python train.py --head_dim=32 --bias="all" --tie_embeddings=true --optimizer="soap_variant" --doc_mask=false
Each number is 128 + 24 x the weight over its row's rms, rounded and kept within 0 to 255. Layers, rows and columns count from 0. The size above them is the row's rms in percent of the matrix's.

# layer 4 MLP up, 384x96, rms 0.199, rows 202-273, columns 0-95
size [ 96  92  96 101  97 117  94  93  96  97 109  94  98 109 106 102  93 105  86  89 114 104 100 119  98 105  87 107 104 106  92  94  98  98 106 107 101  94  93 105  97 101  99  85 102 100 105 106  99  95 101 103 113 100 108 117 102 109  92 109  99 109  86  96  99 104 100  95 106  88  98  97]
[[133 101 113 112 104 158 136 113 129 161 149 141 121 150 155 114 150  76 106 182 118 149 133 150 100 157 147  96  88 133  97 133 141 124 113 158 135 143 122 100 120 125 139 139 165 155 121 129 170 158 124  75 150  88 113 107 117 138 139 148 147 105  92 148 162 115 136  99 110 146  78 167 107 141 119 109 119  62 120 120 109 107 145 108 155 153 145 127 136 145 130 120 108 126  84  92]
 [145  80 143 109 123 109 165 162 126 111 160 132 185 118 151 143 135 127 161 164 102 157 130 129  81 178 110  99 104 124 112 122 167 153 124 138  92 126  91 107 130 163 104 129 101  99 145 133 134 124 108 106 154 133  93 155 116 107 125 143 121 118 126 109  91 143 106 128 140 184 138 107 134 118 114  89 175 121 142 135 149 135 114  62 102 128 124 128 141 156 166 117 111 116 134 117]
 [135 119 124 111 145 136 192 113 147  84 127  83 101 118 143 132 139 141 150 126 105 108 148 127 166 164 100 128 132 128 116 109 101 141 109 130 131 130 149 133 121  95 144 113 107 158 131 128 135 122 181 174 176 125 159 134 102 115  98 107  89 134 169 128 148 110 104 143 161  95 179 136 139 120 146 114 121 131 141 117 131 134 144 141  95 138  69 187 159 104 164  97 115 124 149 129]
 [150 135 131 101  94  98 142  98 114 124 161 145 140 113 128 158 105 141 130 135 175 146 164 107 142 121 129 120 138  97 107 124 155  90 146 179 113 150 129 138 126 135 139 124 174  56 100 135 169 106 132 164 104 137 143 131 142 115 166 139 121 135 114 131 129 130 122 119 174 153 146 115 140  95 147 170 103 101 176 131 160 120 165 121 127 154  84 113 152 168 140 124 118 134 145  86]
 [130 104 139 118 131 137 132 133  87 150 104 113 141 135 157 123 106 169 115  77  99 106 166 142 111 129 156 157 121 136  95 124 109 134 154  98 136 160  79 120 149 108 142 150 111 144 132 124 127 179 148 119 115 128  94 121 124 128 132  63 133 117 138  96 115 115 137  99 131  95  76 141 128 152 112 139 118 138 135  98 167 107  97 119 105  61 119 186 126 138 163 157 132 105 115 128]
 [126 132 128 148 115 152 122 119 109 149 137 167  72  99 155 115 138 148  79 136 110 130 153 118  90 137 175 123 136 148  89 135 136 108 142 150 126 128 138 177 141 132 129 135 118 139 118 115 122 106 100 150 108 113 113 152 137 163 190  99 122 104  91 136 149 188 172 101 156 139 131 129  85 114 142 130 118 128  95 199 137 104 125 150 153 133 131 144  98 101 127 145 109 135 148 105]
 [ 79 124 144  87 129 117 146 112 111 131 163 185 138 169 137 143 125 127 134 100 126 160  76 115 102 119 146  90 118 110 157 151  97 139 131 140 124 116 157 111 143 142 174 124 156 111 135 111 109  93 126 116 138 159 120 118 129 148 166 125  90 158 137 132 104 125 117 148 102  81 142 141 160 118 115 185 160 121 118 185 128 129  95 116  95 106 122 146 102 138 131  84  96 129 113 122]
 [146 127 138 128 129 153 134 108 134  99 152 154  91 175 111 138 132 128  92 141 159 131 146  91 145 129 143  98 154 128 166  51  98 133 142 169 127  79  80 179 137 115 125 125 122 134 129 116 139 160 131 142 165 121 141 151 139 142 115 129  88 156 110 119 138 155 125 158 124 120 117 183 133 122  61 134  96 159 144 136 137 112 122 134 122 124  85 136 107 116 130 144 155  94 126 138]
 [159 150  93 114 110 141 130 129 122 105 159 146  84 104 110 135 112 111 151 125 119 102 118 143 104 168  84 135 120 113 119 104 133 107 124 197  93 163  48 113 180 124 123 108  84 120  94 142 137  99 141 128 115 136 139 153 147 129 122 127 121 160  81 167 136 121 130 132 169  90  96 146 138 154 108 110 120 113 109 151 137 103 102 146 140 121 139 155 117 145 136 104 124 128 141 152]
 [124  76 113 115 143 113  83  95 204 150 152  77 102 131 126 105 143  91 101 124 109 104 114 147  98 184 124 114 121 166 123 131  96 123 142 106 107 144 140 107 145 101 127 108 134 160 119 165  81 139 106 124 145 168 143 106 109 138 119 129 142 123 166 147 111 116 105 176 157 136 119  94 132  91 117  98 103 106 135 133 126 117  98 100 150 106 116 158 133 142 138 121 136 108 122 127]
 [120 109  96 188 132 164 149  91 124  84 130 127  62 150 142 123 131 118 109 150 180 140 130 140 137 137 135 149 157 123 151  96 122 154 142  94 142 151 162 133 135 169 125 111 125 134  97 156 129 134 114 144  76 146 112 154 109 125 129 149 106 102 107 143 129 174 152 181 130 139 115 152  93 162 130 107 152 110 100 104 110 111 130 111  92 176 126 115 125 130 133 147 105 109 148 113]
 [116 127 125 126  98 116 120 102 123 176 128 115 144 145 121 160 156 163 163  97 142 114 130 113 131 173 131 115  96 138 126 145 158 145  92 149 137 157 149 126 118 138  76  97 142 121 127 127 139 177 134 120 172 145 154 115 146 132 106 134 112 129 172  98  88 119 124 152  51 187 113 151 119 132 125 133 142 123 130 133 112 146 129 140  76 124 119 186 142 142 126 116 114 100 130 169]
 [ 92 169 125 136 143 127 104  95 152 114 104 146 121 108 124 103 113 118 105 148 103 127 150 164 109  75 150  91 156 111  84 129 108 167 109 118 147 122 156 110  92 142  90 124 117 176 125 139 117 138  99 149 130 104 119 160  98 155 117 113 118 144 137 152 134 122 127 108 134 147 111  72 133 120 113 103 107 140 136 125  73 160 129  95 116 144  89 114  69 107 128 151  93 132 100 102]
 [137 151 105 133 100 146 123 122 104 117  89 138 118 120 148 153 155 108 120  88 115 111  94 137 172 143 156 104 119 115 124 111 125 117 133 114 137 128 129 136 110 100 150 145 146 111  94 165  96 126 141 114 126 142 215  85 121  94 161 162 129 160 110 165  88 155 132 150 128 152 113 143  89 137 167 149 138 161 113 151 134 112 149 175  82 117  84 117 126 141 140 158 122 139 137 131]
 [ 98 147 137 139  87 109 117 141 113 128 169 121 116  99 143 123 111 115 116 131 123 128 139 137 131 163 131 138 160  87 109 127 117 107 100 135 142 113 161 145  96 115 154  93 138 144 114 102 169 155 106 135 144 166 150 134 162  96 126 171 133 163 111 113 113 136 101 158 162 168 139 110 117 101 133 146 175 168 167 148 137 134 142 137 103  94  88 121 160 141 148 135 170 134 116 200]
 [112 153 110 133 156 149 116 131 122 113 128  88 130 116 155 130 153 133 173 144  80 115 166 152 130 124 113 104 106 155 124 136 133 114 124 138 151 144 165 126  88  98 108  97  94 151 155 131 157 166 126 112 132 191 146 142 126  90 138 162 138 181 141  73  79 137 117 111 129 109 109 124 121 159  98 151 131 146 100 136 124 109 135 105 131 118 128 157 105 132 138 167  83 144 124  83]
 [ 85 101 104  91  98 161 126 124 132 146 147 164 130  99 157 166 149 173 145 122 124 121 114 120 138 128 151 165 149 135 108 114  96 115 116 160 154 135  83 162 118 113 111 129 143 139 119 136 105 139 147 122 139 115 150 157 146 182 114 181 134 109 115 144 150 113 100 153 132 167 150 139 127 107 107 147 149 111 157 108  87 148 111 179 142 134  81 169 137 105 147 128  96 160 155 136]
 [149 102 120 142 113 130  89 140 133 115 122 152  72 125 184 151 142 111 132 135 113 162 162 134 156 185 149 140 116 146  95 122  76 133 102 136 119 143  98 186 111 130 113 138 122 118 135  95 150 125 132 136  91 152 121 156 192 151 107 127 114 142 146 140 125  86 174 133  84 124 131 134  91 130 123 132  85 155 129 118 146 136 147 129 126 122  97 102  88 145 130 121 126 100 108 146]
 [137 147 163 141 147 130 107 121 152 165 110 146 111 177 148 184 115  71 137 122 154 158 151 128 122 144 136  95 118 180 117 163 123 117 131 124 129 117 117 165 121 114 177  84 130 124 120 120 107 140 124 140 122  80 148 123 129 130 134 142 123 156  84 123 120 113 143 114 103 105 144 102 133 136 123 130 112  89 107 123  95  86 127  84 168 149 130 138 107  96 191 154 144 123 160 125]
 [140 140 132 131 116 143 139 108 111 147 133 156 137 125 160 100  98 117 129 151 132 105  74 115 116 144 137 123 121 146 146 141 136 111 167 144 136 127 167 147 128 109 123  90 117 103  76  43 151 138 152 162 125 148 114 126  94 109 118 140 114 102 137 136 106 153 111 134 163 138  97 150 149 128 133 158  88  55 148 128 147 151 108 150 127 110  84 145 142 131 134 162 149  95 171 126]
 [123 159 154 115 111 138 134 118 129 156 120 110 147 108 136 114 117  81  96 152  83 149 121 103 124 139 171 119 142 161 112 163 137 127 125 147 103 138 154 158 132 110 158 162 152 143 135  99 146 180 164 110 143 154 144  99  85 150  98 128 174 157 131  82 111 121 108 164 140 134 143  92 148  94 146 127  95  86  98 114 141 127 109 126 126 117  68 116 135 100 144 117 140 133 145  92]
 [125 144 137 164 174 138 173 139 104 152 127 116 105 169 148 102  88 129 163 157  67 135 138 111 158 143 123 135 155 142 129 109 122 179 104 131 106 150 115 145 142 139 143 155  91 126 136 134  81 134 129 128 112  75 125  86 158 134 123 110 177 115 116 129 158 143 169  83 112 112 136 124 137 121  62 137 132 125  94 154 140 144 122 141 121 131 161 141 114 110 125 157 118 152 127 136]
 [108 144 123  95 114 144 131 165 108 105 175 100 117 130 141 116 120 136 113 123 142  69 168 174 125 114 151 121 138 147 137 136 103 100 117 108  97 121 165 111 140 112 153 139 125 103 107 152 137  99 125 110 153 154 153 108 151  90 113 135 124 133 139 129  93 125 152 153 145 125  59 141 145 110  61  98 125 113 171 138 129 125 119 117 133 171 144 146 142 112 150 136  72 155 118 163]
 [115 119 153  94  96 110 152 128 148 137 119  78 135  97 141 135 150 133 141 156  91 140 114 145  75 147 125 133 131 150 166 152 152 146 166 144 106 118  83 102 111 137  91 179 116 136 125  98 144 147 127 147 160 106 118 150 111 126  97 168 108 124 130 138 139 118 137 138 157 109 126 130 163 114 107 103 135 178 123 174 140 192 162 134  83 128 160 123 121 124 133 148 110 148  87 124]
 [166 126 101 116 117  71 126 131 104  92 123 128 119 121 120 122 102 125 116 112 116 123 109 109 120 121 130 141 119 138 174 143 147  92 103 153 194 110 128 109 107 109 137 106 146  87 108 126 114 129 124 113 148 153 181 126 134  99 136 143 179 170 140 138 136  95 129 131 120 146 141  74 136 152 121 161 161 119 134  96 176  85 132 172 131 101 109 103 134 133 147 142 121  92  83 107]
 [116 134 100 105  79 143 134 117 156  92  95 135 120 158 188 105 112 111 128 140 134 128 149 103 125 112 182 105 122 132 140 128 123 136 166 134 108 169 145 100 110 134 127 108 123 142 113  87 156 122 141 109 104 176 143 143 116 140 111 160 158 109 134 124 138 131 136 117 101 170 153 139 125 112 169 131 174  87 112 131 136 159 156 134 103  75  96 111 148 108 161 142 154 165 107  94]
 [134 123 136 137 148  98 110  97 125 127 101 154 151 135 130 128  95  82 129 109 132 134 131  96 166 152 108 122 121 149 128  96 147 170 167 157 144 149  99 113 157 176 117 128 103 111 118 109 181  99  78 109 135 119 153 134 113 142 126 129 129 117 154  83 101 162  95  90 105 127 131 125 130 165  96 179 133 160 104 123 151 119 144 147 136 124 134 125  74  97 147 100 144 152 132  89]
 [141 147 181 155 139 135 134 137  90 156 114 117 121 107 167 149 146 109 177 138 126 139 108 139  84 138 144 120 153 129 128  91  95 137 143 165 118 104 120 159 116 139 108 131 125 117  95 103 166 129 163 119  94 162 123 134 122 167 102 156 111 149 159 123 142 166 160 154 121 168 115 139 140 159 152 109 183 143 155 108 124 172 143 155 155 144 116 110 166 124 144 142  76 115 134 135]
 [155 130 118  91 118 145 157 161 102 159  84 138 126 126 137  86  95  99 168 142 126  97 107 146 172 121 122 110 141 168 130 129  70 125 144 139 119 123  69  83 123 115 116 118 165 120 103 176 130 140 114 149 104  88 147 168 119 159 109 136  93 106 101 112 164 134 125 122 128 127 133 166 170 111 113 120  98 113 113 114 133 156 121 119 131 101 152 128 160 157 139 141 133 147 161 141]
 [142 120 118 134 162 140 154 162 100 112 131 126 147 154 148 161  98 163 116 107 116 134 121 101 153  66 137 133 133 118 139 113  98 147 149 157 142 139 153 123 114 137 134 149 139 138 105 147 149 126 107  95 147  99 125 157 199 140 109 153 143  93 157 154 116 113 132 112 147 150 137 171 151 119 161  66 127 120 130 119 103 121 160 177 163 113  84 149 144 147 157 132 118 141  85 143]
 [144 133 133 128  98 138 114  84 148 110 125 130 142 118 150 136 199 156 146 172 152 128 139 100  83 139 118 135 138 116 107 134 125 155 111 175 149 150 102 143 151 141 145 153 144 103 121 133  99  88 127 119 126  96 124  85 141 138 123 156 170 103 121 126 130 133 131 130 148 155 146  93 111 127 139 128 161 178 121 114 175 143 142 142 168 172 178 156 145 130 157  90 122 138  91 105]
 [120 115 154 126 101 145 119 153  83 115 134 129 136  94 123 127  97 115 191 125 111 143 121 136 115 154 101  63 133 123 113 133 157 123 114 179  92 126 114  87 153 110 140 130 145 154 113 135  84  92 157 122  85 113  92 137 159  95 119 193  93 154 145 125 130 111 151 131 105 123 117  64 136 127 162  84 145 132 129 119 142 143 115 128 128 119 143 127 135 122 135 128 168 144 138 122]
 [ 83 114 155 168 112 123 147 100 154 113 155 121 130 126 157 116 102  93 116 165 109 140 132 118 141 134 151 128 124 116 140 143 132 140 146 156 132 102 128 134 128 137 147 139 170 147 124 116 147 129  91 156 170 167  95 155 145  92 153 140 168 110 161  80 137  69 137 147 122 119  97 174 149 184 112 127 118 114  92 144  95 108 110  88 121  99 137 129 158 137 129 127 169 100 148 122]
 [139 133 127 161 138 105 133 114 189 100 130 145 121 147 121 190 172 121  94 173 140  94 137 120 157 126 121 122 147 122 135 120 147 126 138  99  93 155  67 105 140 141 186 131  94 176 106 133 117 115  94  91 140 128 132 122 121 153 130 136 119 102 123 134 118 129 137 167 148 123 143 106 114 118 128 150 123  93 100 133 100  95 124 122 119 179 109 107 176  96 153  99 109 128 125 137]
 [ 98 104 146 149 146 102 153 128 111 157 148 107 142  90 155 137 145 149 100 146 109  76 133 137  89 128 120 137 160  98 151 103 151 185 140 124  97 158 180 122 113 105 114 140 140 133 126 156 120 102 128 133 118 112 138 123 129 111 124 127 127 134 163 128 101 121  78 119 134 162 110 144 173 150 146 191 145 119 114 119 118 108 107 112 157 144 120 171 108 144 135 105 114 197 101 146]
 [141 140  92 124 101 118 117 159 124 177 100 121 128 133 125 134 100 119 131 133 116 100 127 167 167 162 141  94 111 156 145 137 159 120 112 127 163 180 128 164 167  79  98 128 106 125  97 161 144 120 143 104 119 135 116 125 134 148 106 147 151 150 118 168 102  88 140 110 110 111 144 110 112 105 118 142 144 173 127 140 109 167 136 148 166 156 178 121  98 127 136 159  95 166 164 133]
 [127 124 158  97 122 132 138 122 128 113 140 147 187 140  97 116 135 120 188 123 145 131 112 171  63 134 108 120 115 130 120 108 144 139 148 133 139 135 114 117 126 129 115 140 165 110  98 135 140  99 118 156 130 144 165  97 151 158 176 161 136 123 111 137  93 172  77 128 116 152 143 106 127 143 137 146 151 134 124 101 133 156 158  95  65 152 126 133 114 158 137 168 115  85 126 100]
 [129 117 116 120 118 120 134 109 149 157 148 149 167 119 167 117  75 136 156 129 127 129 144 140  82 121  93 163  88 149 112 118 167 122 122 138  97 134 109 161 133 135 137 126 159 146 152 104 143 143 166  89 128 125 119 114  93 151 107 113 105 130 138  83 141 130  96 117 118 124  91 137 155 122 148 107 109 109 159  87 133 135 101 126 136 106 129 162  98 219 169 126 148 150 141 129]
 [132 137  99  95 143  99 106 115 165 148 138 146 119 142 143 139 117  77 150  91 124 167 107 130 105 138 161  96 145  78 142 122 150 143 105 152 127 110  56  84 142 101 170 112 113 115 136 161 139 120 121 138 102 130 131 135 142 129 112 116 132 178 111 155  72 127 101  92 126 123 110 108 125 124 164 103 142 131 132 176  90  79 115 151 127 114 127 157 135 122 146 133 128 150 139 151]
 [156 111  94 122 103 142 120 182  96 110 128 151 187 137 133 136 127 156 131 160 178 123 122 131 132 144 128  91 131  93 132 138 129 156 120 138 101 109 139 147 102 120 108 143 119 147 101 153 131 127 101 142 126 112 140 197 141 108 174 130 128 119 116  55 130 157 127 142 174 148 122 132 134 133 119 124 113 132 146 164 124 149 103 121 144 178 118 145  92 100  77 133 150 109 155 143]
 [159 151 111 145 141 129 150 145 141 134  88 122 145 106 196 121 108 120 115 124 135 105 135 183 106  97 151 145 119  95 126 115 104  88 139 107 130 103 114 124 122 136 115 127 169 148 116 123 158 149 168 147 125 149 130 140 128  82 105 128 101 159 133  96 162 175 134 113 107 116  76 120 147 165 145 112 183 133  84 115 132 124 151 154 131  95 151 137 126 151 170 142 122 170 120 130]
 [124  70 115 140 116  98 151 134 100 124 139 146 113 154 113 148 160 145 157 129 166 109  91  98 126 145 109 130 106 158 149 105 160 129 146 159 169 126 146 118 150 124 154  97 111 133 123 154  90 100 125 168  84 179 132 127 140 120  81 146 139 134 118 152 152  68 120 121 120 140 129 112 120 146 141  96 157  91 135 159 101 137  99  92 179 144 115 125 144 135 153 109 126 136  91 110]
 [158 100  95 151 150 133 171 129 123 133 123 116 161 120 125 160 130 135 165 124 154 121 135 110 133  85 114 112 147 156 124 163 127 121 149 145 138 118 143 102 134 150 146 180 118  89 119 130 134 112 109 146 156 127  69 122 113 172 130 112  97 148 161 173 106 101 125  92 169  87 107 149 153 110  95 113  88 154 113 172 119 133 116 122 116 126 156 146 139 138 177 156 148 128 166 143]
 [148 136 132 135 140 134 126  79 115 100 115 113  92 117 154 106 145 155  99 145 114 116 126 120 136 116 129 121  89 164  95 134 129 109 147 181 132 124  73 163 161  97 135 135 129 165 137 142 136  90 152 144 131  72 162 142 198 100 137  95 125 153 147 124 108 131 116  88 148 111  96 144 132 119 144 127 139 110 130 148 144  93 103 118 131 138  98 143 150 150 100 137 125  68 114 155]
 [139 113 136  46 118 102 161 146 149 152 105 142 142 137 130 139 143 121 129 138 134 124 159 116 147 163 165 146 115  96 112 140 146 147  67 159 145 118 165 130 136 107 191 160 100 128 153  99 113 116  98  95 114 134 125 133 115 117 127 125 180 140 142  87 140 138 135 138 166 133 146 118 158 132 103 175  93 114 134 137 161 157 134 132 137 150 133 114 161 100 137 140 125 100  90 139]
 [100  93 128 103 132 109 139 106  87 128 131 143 106 152 198 138 112 168 129 130 124 114 127 133 114 139 126  89 114 162 132 128 121 117 172 152 145 103 119 151 126 127  89 143 109 147 125 129 182 142 142 151 109 125 130 124 162 104  99 119 108 111 114 150 125 137 118 153 108 170  98 151 122  86  98 142  93  86 133 158  86 171 145 105 113 151 135 125 127  75 119 113  79 164 117 115]
 [150  84 179 112  80 113 119  97 119 138 149  98 139 117 127 138 101  58 145 142 124 147 158 175 125 101 165 124 168 137 122 172 131 166 145 126 150 133 136 131 126 142 129 103 176 149 154 146 142 104  96 110 115 146 148 142 108 113 144 112 131 128  91 132 143 153 153 140 126 148  81 129 129 132 109 108 154 107 147 139 115 136 139 185 159 123  97 117 110 124 147 121 130 151  87  92]
 [136  81 142 140 116 121 152 126 128 150 181 101 119 176 166 135  73 145 165 116 161 110 162 107 165 127  98 178 144 136 151 117 102 173  75 144 157 112 121 100 120 148  68 145 124 117 132 127 144 110 128 126 127 132  99 111 138 117 128 129  79 132 123 127 112  97 129 152 113 149 126 103 105 136 147 132 135 137 137 145 122 129 131 130 107 132 127 145 139  74 169 136 165  87 154 128]
 [160 128 143 150 114 104 103 122 106 160 139 124 121 146 181 138 133 135 111 112  93 143  90  82 114 134 155  97 129 158 135 169 125 165 174 129 133 135 149 118 157  88 144 176 126 136 125  96 136 110 125 120 134 165 122 164 108 117 156 148 159 186 192 117 131  91 100  99 101 143 154 135 150 114 121 107 117 118 128 147 148 107 125  84 109 129  92 167 118 144 149 120 129 140 121 119]
 [119 119 114 140 124  87 140 152 134 131 127  93 188 174 132 128 102 137  94 181 139  75 124 166 142 152 144 102 160 119 154 132 126 142 157 130 114 155 108  98 110 133 140 143 158 125  80 119 143 166 112 104 107  86 164 142  69 131 132 121 120 128 120 139 112 150 114 121 144 109 139 133 116 139 103 169 108 107 133 100 138 115 142  73 125 143 116 108 177 144 136 121 128 171 153 122]
 [167 102 113 102 127 137 175 105  90 105 123 111 189 159 120 118 160 167 113 162 153  93 173 150  94  88 104  97 122 143 144 126 119 178 122 122 111 149 152  91  82 130 122 104 166 132 101 127 137 126 135 137 107  97 146 147 124 129 138 116 121  92 123 148  84 119 131 109 165 119 137 130 155 148 117 102 120 109 106  86 139 115 159 137 113 105 129 102 101 149 113 145  98 142 137 149]
 [ 99 110 123 114 112 124 129 103 109 135 127 129 112 171 110 166  86 124 113 150 141 146 155 134 140 116 157 107 142 193 129 118 100 103 143 141 148 123 110 159 141 145 122 112 130 128 140 109 160  78 161 132 128  90  82 149 131 116  86 133 121 103 146 146 110 147 149 120 129 144 147 124  70 133 170 107 176 128 100 125 124 146 134 157  97  96 122 118 169 135 153 148 135 175  98  77]
 [ 96 156 150 134 130 169 117 105 132  98 121 148  98  82 133  93  77 173 141 110 124 160 141 173 135 137  77 114 114 117 158 125 132  93 112 146 116 152 151 132  84 113 129  80 150 149 152 171 162 157 122 157 160 129 174 140 162 121 175 157 120 133 160 128 129 129 126 137 127 152 115 140 138 158 142 146 170 126 140 112  99 110 122 113 121 106 141 138 103 138 135 134 123 151 152 162]
 [116 146 126 158  85 135 142 131  95 132  89 126 136 122 119  93 128 140 129 132 148  88 141 125 107 139 125 150 132 100 135 148  89 150 109 148  85 123  99 132 174  95 163 148 136 135 109 143  96 162 148 163 151  94 116 134 113 136  98 145 122 129 138  99 162 159 155  96 128 150 118 128  75 152 129 122 134 140 103 120  69  84 115  96  77 134 120 124 153 168 140 102 124 113 111 175]
 [154 168 142  86 109 161 148  88 132 140 104 105 136 113 123 178 154 152 126 109 131 106 129 144 160 171 167 140  95 117 123 131 122 126 109 151 162 147 130  60 186 169 126 151 107 151 126 123 120 137 100 128 146  86 136 138 127 105 139 160 103 104 115 119 154 110 116 133 147 140 112 110 140 147 123  92 143 141 106 162 149 105 177 128 165 149 126 107 128 125 143 148 140 146  78 123]
 [151 109 125 164 135 108 129 158 165 139 126 141 135 118 150 155 100  94 117 105  85 133 145 185  90  96 111 116 122 108 125 101 125 109 143 145 166 116  91  95 105  94 168 155 121 122 171 171 172 159 116 118 134 140 130 117 101 175 130 147 156 114 129 137 137 144 131 124 129 104 179 111 176 159 158 148 126 147 120 108 129  98 121 142 135  94 150 112  98 155 115 145 121 123  95 107]
 [144 123 120 107 147  71 159 117  92 117 183 106  88 168 118 155  56 156 142 150 131 158 181 133 115 181  95 118 122 138 165 137 130 106 148 132 127 122 142 116 108 138  93 137 122 134 122 100 185  45 146 139 120 113 116 132 158 110 124 138 146 126 116 116 125 139 149 142 107 152 129  97 127 142 117 130 142 134 142 103 117 132 123 108 104 118 132 130 149 125 133 126  96 139 136 105]
 [127 145 157 104 157 109 150 142 126 168 135 117  93 134 176 117 158 117 141 151 138 100 153 150 139 102  99 127 131 146 151 142 106  98 142 116 137 127 144 103  94  98 110  95 104 183 118 114 148 119 106 155 140 133  91 169 125 128 142 163  63  75 141 131 132 146 112 123 159 146 118 112 112 153 108 122 127 139 121 132 125 126 152 133 168 121 111 148 174 129  72 114  83  87 149 124]
 [170 127  89 107 124 136 181 106  71 148 118 146 144 119 107 104 129 124  96 111 166 112  95 115 110 151  99 144  97 142 138  83 117 132  95 147 158 128 107 155 147 149 137 112 127 140 139 115 129 116 122 131 150 161 125 149 171  93  99 136 105  99 123 151 127 149 160 125 157 150 118 116 150 109 142 159 117 124 135 133 134 128 100 128 126 208 168 167 144 143  92 109 161  97 130 143]
 [135 122 124  66 134 111 114  96  98 146 112 150 150 160 145 141 132 131 147 134  67 134 151  85 149 136 110 156 110 143  89 114 156 164 184 123 152 143 142 156 125 144 153 149 112 122  52  79 112 125  82 130 131 121 104 108 123 125 118 136 119 144 148 131 135 108 118 118 136 126 128  91  97 126 148 143 145 155 143 118 101 125 185 123 163 148 136 150 129 119 106 133 137  93 109 102]
 [139 130 159 181 117 111 129  84 136 122 136 106 109 122  82 175  90 137 117 122 108 140 168 111 131  84  90 160 115 163 135 123 130 124 122 141 102 152 114 138 135 102  93 138 138 151 106 135 131 155 113 171 137 157 127 135  94 111 108 108 134  89 146 166 132 112 166 195 127 143 133 123 101 161 132 149 140 133  95 108 113 113 163 117 132 124 109 128 151 100  92 166 106 105 160 153]
 [ 97 137 176 105  66 135 136 137 145 115 121  96  68  90 116 123 109 132 160 114 117 169 129 109 155 138 108 149 159 139 136 110 146 113 139 124 159 131 165 124 113 101  74  91 139 148 171 100 126 150  68 129 166 124 126  98 163 109 101 140 105 105 151 143 111 132 155 132 154 163 120 148 132 117 116 162 112 136 120 121 102 138 135 145 101 128 145 154 108 105 147 132 139 162 158 143]
 [ 81 113 130 149 136 102 105 125 133  75 110 142 133 116 175 140 144  99 146 112 123 145 110 129 112 135 130  95  95 122 123  95 117 148 183 124 108 124 132 120 133  97 129 134 169 132 115  97 156 139 177 138 127 155 120 167 140  67 137 103 119 131 104 156 121 193 123  70 114 114 118 117  96 129 123  76 166 138 141 128 130 130 111 122 176 144 127 161 157 147 125 136 106 123 122 127]
 [142 135 112 131 103 126 171 121 133 144 131 131  89 140 135 131 138 130 127 167 134 113 118  73 142  87 126 105 156 142 162 108 139 147 162 108 180  99 107 150 127 130 141 108 124 132 180 111 142 124 137 138 149 151  95  91 141 154  88 126 117  94  67 165 107 175 153 117 124  93 114 101 146 141 116  96 122 120 106 141  91 137  98 140 107 146 136 157 155 101 116 106 139  99 147 173]
 [143 144 112 131 124 159 165 136 149 125 121 126  74 139 108 138 111  98 108 135 121  92 128 137 109  94 116  92  81 152  99 140 105 176  97 101 125 108 155 153 105 118 150 143 148 144 152 150 133  61 114 188 106 105  99 122 122 150 101 142 166 135  96 107  91 140 145 124 147 131 149 179  96 133 151 110 103 136 107 117 113 109 147 183 126 124 132 120 145 134 123 123 104 113 150 110]
 [140  85 123 128 142 144 115 131 141  97 101 179 106 117 117 125 131  83 121 112  93 128 132 125 124 163 139 125 167 151 148 126 123 141 139 173 141 175 176 116 153 143 134 159 118 178 195 128 111 120 113 120 140 157 129 133 146 125  95 121 137 124 104  90 118 151 126 106 121 148 130 126 122 103 165 153 111 164 112 131 139 165 129 138 176 152  94 161  90 114  72 136 158 121 122 124]
 [164 121 116  91 116  90 149 109 143 132  99 102 143 109 132 113 139 112 121 155 107  70 113 155 141 101 106  95 125 156 117 138 121 124 166 143 114 138 104 157 151 143 140 119 156 105 137 128 123  67 152 126 119 160 118 132  99 179 132  94 163 142  85 139 122 159 130 154  87 132 113  99 171 180 115 109 152 116  98 139 143 110 154  85 160 103 102 123 144  97 110 116 110 120 133 121]
 [115 114 153 131 112 128 175  78 156 146 115 103 111 133 181 128 113 160 141 103 125 164 101 143 124 128 128 125 135 150 136 148 137 106 152 142  71 103 136 182 148 104 146 126 129 118  96 150 138 115 105 129 148 134 141 128 102 143 125 121 114  86 148 149 148  77 130 132 103  90  98 130  95 186 155 131 114 149 116 121  95 112 123 144 125 151 142  81 164  79 132 162 125 103 145 148]
 [162 152 117 138 111 133 147 126 145 154 117 131 114 132 150 133 152 120 169 143 133 132 138 148 109 118  90 114 173  98 108 122 187 100 107 136 122 156 165 122 144 131 116 136  92 131 105 130 124 132 175 118 112 115 116 160 143  87 144 154 107 140 130 112 125 153 130 187 127  90 114 108 137  96 141 148 163 135 172 172 190  88 118 110 135 124 155 127 103 140 123 190 108 129 126 104]
 [122 149 165 115 157 111 111 149 125 135 104  97 159 164 146 125 160 123 123 126 147 128 114 162  81 143 158 103 108 141  93 101 141 141 141  86 124 147 106 154 124 109 143 172 151 118 159 157 148 136 139 150 133 117 114 151 179 154 169 135 129 137 126 142  89 158 132  92 119 104 110 106 136 139 138 146 185 186 164 125 109 149  98 108 155 128 123 114 108 106 169 114 144 115  86 142]
 [131 163 140 114 143 132 158 146 170 112 131 145 199 147 152 139 125 152 134 190 163 118 151 116 109 171 164 144 173 155 143 141 159 138 151 149 162 140 150 172 143 140 143 141 148 148 147 145 144 119 143 132  98 151 103 160 131 167 131 128 151 123 143 147 137 133 146 115 129 141 119 132  99 133 144 160 109 143 140 134 176 143 141 145 127 139 166 182 123 138 168 136 138 146 162 164]
 [110  93 105 104 126 136 160 123 120 167 140 135 164 128 135  86 154 184 132 122  93 116 100 113  94 138 148 141  85 147 130 147 124 138 150 147 116 150 107 130  99 157 140 102 108 137 103 117 112  92 134 149 108 115 113 131 142 123 117 100  84  91 145 123  98 144 136 118  88 155 139 122 151 154 141 129 124 146 167 178 126 192 129 108 105 132 132 108 155 123 135 113  90 192  94 124]]